Each number is 200 + 30 x the weight over its row's rms, rounded and kept within 0 to 999. Layers, rows and columns count from 0. The size before them is the row's rms in percent of the matrix's.

# layer 2 MLP up, 512x192, rms 0.119, rows 151-162, columns 96-191
115,202,157,136,200,159,210,196,233,224,176,240,163,235,207,201,198,258,216,197,170,187,221,213,190,256,230,166,159,173,194,238,220,247,191,168,210,213,210,209,212,178,190,212,203,215,169,209,232,197,219,211,220,174,178,230,186,156,187,199,237,191,195,177,187,193,218,177,199,133,188,149,170,154,204,195,250,205,175,210,228,201,178,205,149,176,155,212,164,196,121,238,204,193,198,198,232
095,220,176,238,194,195,219,231,259,196,208,213,224,231,197,279,244,238,232,212,193,193,241,202,231,187,211,239,181,182,219,226,186,229,245,210,221,231,190,252,161,224,192,204,175,267,151,238,212,174,235,199,241,176,223,238,224,118,217,239,195,197,170,203,197,218,180,194,228,166,212,162,198,250,184,169,193,175,146,251,198,204,175,224,142,210,179,168,165,171,248,193,164,198,234,184,213
104,235,154,215,187,206,267,255,209,189,230,221,185,223,202,226,205,177,169,199,175,262,208,188,177,192,193,178,213,209,182,228,209,262,192,207,210,199,159,170,188,186,167,159,217,201,161,207,190,230,244,225,174,186,158,176,231,183,147,220,272,222,228,203,176,164,212,203,195,165,117,156,160,196,187,177,231,188,203,251,194,175,194,253,147,202,194,181,198,166,173,227,192,207,199,200,174
113,211,191,224,185,153,196,211,195,232,172,242,190,183,170,189,217,213,208,163,212,237,182,239,210,195,177,236,195,202,207,159,238,167,233,169,200,179,197,200,210,178,220,139,198,204,212,189,207,194,180,253,234,159,183,188,134,236,215,230,192,188,211,225,204,267,185,207,205,183,143,172,201,213,161,197,221,192,213,216,268,181,199,207,194,221,228,251,131,250,185,163,190,184,215,152,199
103,228,205,167,163,193,279,230,218,162,241,237,225,165,206,177,250,195,189,154,204,226,186,190,153,185,189,129,186,219,215,196,204,230,168,266,172,196,192,216,196,174,188,183,186,173,274,162,244,233,195,222,174,206,221,171,178,212,219,200,189,230,254,199,137,153,219,209,176,210,179,177,189,172,156,218,177,209,188,181,153,184,139,209,195,221,179,234,276,195,247,221,207,150,189,172,245
091,197,190,151,200,180,181,237,196,187,225,258,216,196,241,219,222,269,222,217,205,224,285,233,207,193,208,151,185,199,158,205,206,170,229,157,226,219,226,150,194,141,224,221,234,244,190,173,210,170,227,165,170,177,243,222,175,193,177,150,225,204,265,198,209,188,228,217,163,150,183,190,213,189,170,194,217,200,223,211,180,227,190,214,211,232,166,214,164,183,141,170,221,237,256,208,221
090,186,217,174,213,186,160,189,175,231,229,232,178,212,241,190,204,222,191,190,163,214,201,208,249,179,234,161,215,233,210,230,188,149,172,197,196,183,133,130,206,244,184,233,230,203,191,161,227,202,200,240,150,174,224,240,215,154,133,193,235,227,216,195,259,188,189,249,121,190,175,207,177,203,187,189,227,209,195,181,158,206,244,233,259,235,201,194,175,170,171,195,312,221,242,212,189
107,279,212,191,246,208,166,216,201,141,195,228,198,191,217,194,197,234,188,182,182,168,205,208,176,178,212,246,221,227,182,213,142,162,188,220,199,234,167,265,223,217,184,221,245,235,173,179,242,186,183,170,213,234,206,264,205,148,108,138,221,187,242,194,204,181,174,198,171,190,176,202,184,203,195,220,149,215,207,182,177,186,144,178,221,227,210,218,243,157,246,212,240,217,193,218,203
095,197,200,157,201,253,216,165,223,207,224,196,202,219,244,198,181,183,253,212,226,226,200,115,225,227,207,224,227,207,165,258,174,132,180,220,228,268,189,250,204,196,173,236,209,224,199,199,185,210,294,148,174,201,195,199,179,228,218,218,186,198,205,135,213,239,209,193,190,157,192,187,238,172,202,171,227,254,198,208,175,225,186,205,228,166,237,194,230,228,194,221,212,177,205,243,265
110,205,203,210,228,188,210,219,212,230,201,257,203,191,244,175,182,187,263,122,214,160,213,225,226,211,173,260,206,194,215,202,196,202,165,241,192,223,208,215,176,207,180,194,251,210,179,219,213,206,203,129,173,187,223,209,178,201,130,206,157,137,122,214,138,198,195,166,165,216,211,225,173,226,210,236,229,168,192,168,232,207,173,220,168,164,192,236,190,257,224,184,183,139,212,197,222
099,252,160,179,195,178,238,207,185,200,217,226,224,162,266,190,237,178,205,229,215,172,183,218,161,176,200,228,158,193,141,217,179,217,206,243,188,215,166,232,220,157,214,206,270,186,172,207,293,144,240,248,238,163,209,208,144,193,213,223,188,184,192,183,198,198,166,151,221,173,186,202,197,198,222,187,194,181,169,194,230,202,182,218,199,200,217,217,177,227,234,178,186,240,198,193,203
106,177,208,212,253,214,137,181,233,220,139,195,211,213,192,161,144,246,246,152,208,164,268,243,201,224,195,205,217,190,206,212,206,277,232,161,195,202,236,167,232,227,224,185,171,181,229,222,206,245,192,206,224,168,159,224,180,183,213,234,228,232,194,197,221,180,173,219,211,227,231,213,243,189,185,229,183,168,208,202,196,166,170,234,215,230,154,240,226,187,240,192,285,179,224,200,215
# layer 2 MLP down (transposed), 512x192, rms 0.0892, rows 151-161, columns 96-191
116,184,209,153,193,169,204,172,253,230,163,196,162,231,187,173,188,221,226,153,188,209,197,210,190,221,211,141,163,184,173,249,207,265,189,165,191,165,180,172,238,169,188,170,209,234,183,212,199,209,227,232,220,204,165,183,203,197,209,244,223,187,191,158,201,192,209,160,214,137,204,147,186,166,210,200,229,197,193,205,251,187,202,192,181,196,164,172,149,167,98,211,213,231,220,199,228
095,201,221,212,193,214,184,179,201,152,154,220,193,211,233,213,162,168,154,216,179,196,235,224,216,200,253,197,217,189,252,196,169,174,252,200,217,201,192,200,219,189,197,235,157,221,192,187,191,184,259,177,155,197,175,201,220,178,154,223,143,186,176,180,177,211,196,211,186,197,236,262,229,232,247,230,188,243,210,249,212,246,152,178,172,182,193,180,195,205,178,261,198,216,192,166,150
112,226,193,201,217,209,256,267,190,213,217,215,156,218,195,196,212,207,149,217,182,238,194,210,160,170,203,178,178,219,195,216,202,245,200,191,192,182,125,167,203,187,161,170,218,222,182,192,166,213,250,238,161,217,133,169,260,198,136,204,260,197,187,212,171,162,211,167,208,170,131,146,156,201,175,163,218,173,201,243,199,189,195,255,162,233,217,162,175,191,181,226,203,209,181,189,170
111,196,274,201,200,166,244,252,208,187,198,177,181,196,179,168,238,179,196,194,239,179,202,112,145,181,221,201,193,181,219,151,226,225,168,180,150,243,218,182,208,233,180,170,249,188,242,168,231,176,221,198,198,185,175,201,169,254,243,180,219,198,163,166,234,244,172,194,191,188,220,154,151,231,224,133,174,169,180,222,211,153,172,232,168,212,185,207,255,210,232,187,182,227,221,242,226
103,186,169,232,153,174,180,199,177,162,253,180,147,215,192,187,215,139,174,216,182,198,204,219,208,196,193,125,209,192,236,252,175,222,126,203,198,230,156,175,215,180,225,205,227,210,196,129,175,189,258,159,183,167,205,223,174,168,268,184,213,197,261,190,178,258,217,196,171,180,243,221,186,161,149,196,168,200,220,160,158,213,246,215,222,262,213,181,255,204,226,187,146,190,205,231,214
094,189,210,168,175,175,177,210,249,238,171,251,190,193,188,180,243,219,185,194,197,186,204,182,225,241,203,165,160,142,212,215,197,171,212,199,214,188,242,142,157,137,223,197,202,219,184,210,208,174,253,152,214,182,210,206,211,192,185,189,144,257,204,212,273,188,255,187,222,210,229,218,239,243,207,186,203,177,254,188,171,227,196,199,214,195,203,194,188,196,159,229,260,269,230,180,244
097,229,199,172,234,213,214,182,174,231,207,184,170,223,226,248,195,210,174,159,179,224,234,201,257,210,239,179,198,191,240,196,168,232,188,140,302,182,153,184,185,228,208,207,237,205,199,208,226,185,182,227,227,192,227,198,169,202,198,206,180,215,249,208,250,235,200,208,191,219,186,218,175,205,221,206,210,215,212,104,186,167,245,254,196,151,223,181,192,150,157,215,226,212,189,218,234
097,152,217,170,215,182,164,223,194,181,181,191,164,154,187,161,198,222,165,183,218,180,234,170,168,247,209,174,253,200,212,205,193,244,181,180,185,145,211,183,193,163,194,273,220,191,222,149,210,230,148,234,209,216,159,184,228,202,163,181,196,198,207,248,127,159,219,211,207,193,253,231,180,212,217,242,189,170,219,168,145,213,192,165,204,185,200,184,263,196,165,203,219,226,162,213,154
087,220,170,195,201,114,204,232,175,173,210,278,202,159,180,199,201,187,193,209,214,210,192,236,194,195,142,188,199,209,204,154,226,213,266,195,81,156,239,221,255,226,253,195,193,190,202,234,227,215,139,212,212,179,199,235,191,205,175,186,215,190,239,209,193,204,209,203,163,231,205,169,197,217,224,224,192,179,179,241,211,205,171,216,197,149,153,215,202,186,199,146,210,146,206,192,187
110,220,206,236,218,262,194,185,205,220,253,179,239,222,238,205,175,179,188,182,218,211,174,145,217,200,187,174,235,189,185,231,205,193,192,210,230,205,185,253,185,133,161,163,200,174,170,190,237,142,223,168,212,220,231,164,282,192,213,231,217,229,174,207,177,191,221,206,142,140,189,173,195,215,231,203,241,217,230,201,202,210,198,160,190,204,207,232,208,200,237,211,178,210,245,225,229
099,213,193,235,194,156,246,205,215,240,175,159,200,178,258,216,247,202,249,201,178,163,198,226,201,211,217,267,205,161,211,255,199,181,190,200,236,179,130,197,227,166,190,156,158,158,168,151,208,212,255,209,203,170,155,178,215,207,226,203,183,240,201,157,235,196,208,209,246,183,214,214,228,195,224,148,199,212,214,162,243,199,234,157,191,212,173,183,217,255,182,226,173,255,268,184,205
# layer 2 MLP gate, 512x192, rms 0.114, rows 152-162, columns 96-191
114,210,210,242,181,146,224,244,188,180,204,219,208,194,227,198,211,204,203,223,199,182,240,181,243,186,169,204,179,214,196,210,252,220,224,203,166,207,268,246,198,236,195,213,244,167,204,192,198,228,207,140,198,171,234,194,190,164,250,197,275,230,151,230,203,231,230,171,195,256,209,143,181,193,216,210,161,133,164,247,183,177,250,249,172,196,206,235,206,201,242,196,207,197,215,222,160
062,227,175,186,215,161,178,193,244,225,245,179,206,153,170,245,202,194,181,171,227,206,172,185,152,219,147,224,206,244,160,171,236,231,259,205,133,217,282,200,210,267,195,219,200,118,172,199,197,220,143,211,199,226,215,215,217,199,161,200,212,158,202,227,133,231,241,184,200,132,200,199,221,168,218,211,207,169,187,223,180,176,197,261,240,146,224,201,208,172,195,178,178,172,168,203,221
127,179,260,220,223,145,211,199,162,182,237,233,171,185,269,200,234,205,184,186,184,180,264,201,162,191,234,194,252,218,207,176,201,225,162,195,166,190,201,191,219,186,250,232,217,178,249,158,180,221,176,170,162,198,188,180,175,229,168,212,234,145,202,243,170,221,186,205,159,176,211,184,132,163,228,198,163,215,168,151,153,219,194,224,190,237,181,253,222,208,201,157,255,204,213,240,201
115,169,133,225,208,171,179,183,186,182,217,165,202,222,216,170,166,174,194,248,187,191,161,187,161,152,152,212,170,197,138,213,223,196,223,198,180,202,282,225,188,211,236,248,255,207,149,260,182,160,187,162,220,146,233,217,140,204,247,197,197,180,220,168,163,220,221,170,258,163,207,178,193,251,227,178,186,98,206,251,232,205,222,222,205,181,192,179,164,235,199,217,141,194,181,216,163
091,187,229,224,198,156,152,210,170,170,206,195,242,201,215,204,197,238,201,188,221,243,278,191,212,178,198,186,181,270,155,206,227,200,215,199,183,171,216,223,224,230,214,218,221,212,192,218,232,234,170,183,178,152,209,195,205,259,229,178,249,160,233,231,160,210,240,229,174,216,189,147,155,145,202,155,253,186,174,174,226,214,256,180,222,200,179,228,176,212,230,167,161,162,176,207,172
102,183,240,146,239,167,143,213,206,205,195,242,194,162,175,179,222,183,210,166,193,218,167,220,183,180,208,152,234,235,190,179,203,171,207,190,143,185,158,166,184,222,181,194,229,183,204,176,172,205,168,165,132,257,178,248,237,194,182,181,270,183,213,223,211,193,181,250,146,148,199,190,167,167,172,172,234,183,220,188,141,170,226,159,233,244,144,199,178,198,218,203,240,155,189,210,170
104,124,194,194,207,174,218,163,203,239,208,146,235,199,181,202,204,177,216,177,217,204,133,190,209,164,149,152,176,208,211,129,280,178,224,191,171,169,259,184,175,182,232,186,187,178,181,251,172,216,159,254,228,193,157,153,176,234,231,203,212,195,172,217,218,250,228,189,234,250,228,165,192,178,184,178,198,174,266,218,218,219,214,230,209,161,196,157,189,240,204,143,153,169,205,173,189
098,220,204,244,194,176,170,251,177,191,168,214,227,182,165,196,191,206,145,170,167,166,192,282,167,179,194,178,190,203,218,157,220,302,236,170,174,149,222,184,199,199,230,148,174,166,197,215,222,199,120,252,233,182,194,221,205,185,195,207,215,201,196,247,184,163,175,214,198,280,219,215,163,215,191,225,173,160,174,209,234,195,201,197,180,225,162,207,179,176,210,173,202,215,176,160,138
118,177,169,202,209,177,209,225,210,217,250,130,152,160,184,221,238,209,244,163,189,215,204,225,170,237,207,187,216,209,235,195,243,203,213,208,167,195,265,247,250,227,171,184,187,185,176,171,202,181,131,195,157,212,187,219,174,249,179,175,218,190,221,255,166,188,177,204,179,160,231,181,143,173,220,174,243,173,233,147,190,208,186,168,201,168,197,191,184,164,195,154,185,175,157,246,219
112,189,180,191,181,174,186,206,163,195,216,158,204,139,201,224,190,168,153,197,159,168,163,207,147,179,152,193,172,253,168,168,201,230,217,207,171,182,226,206,209,185,221,213,228,182,191,234,225,160,197,261,209,163,175,191,180,225,199,228,189,155,180,206,154,190,215,196,217,211,177,216,144,181,218,233,233,110,199,197,195,153,218,183,164,183,241,193,176,225,236,155,153,191,132,188,174
115,229,225,202,216,156,209,131,185,175,219,204,176,132,270,178,197,189,182,229,200,201,170,217,134,142,119,216,186,227,203,164,206,162,200,211,138,180,208,189,211,175,235,213,230,184,178,232,237,148,166,234,217,175,217,184,218,188,215,161,182,156,204,200,134,198,221,198,156,172,173,183,182,184,224,186,235,173,219,205,216,222,201,208,169,179,242,244,159,192,208,141,159,204,179,260,154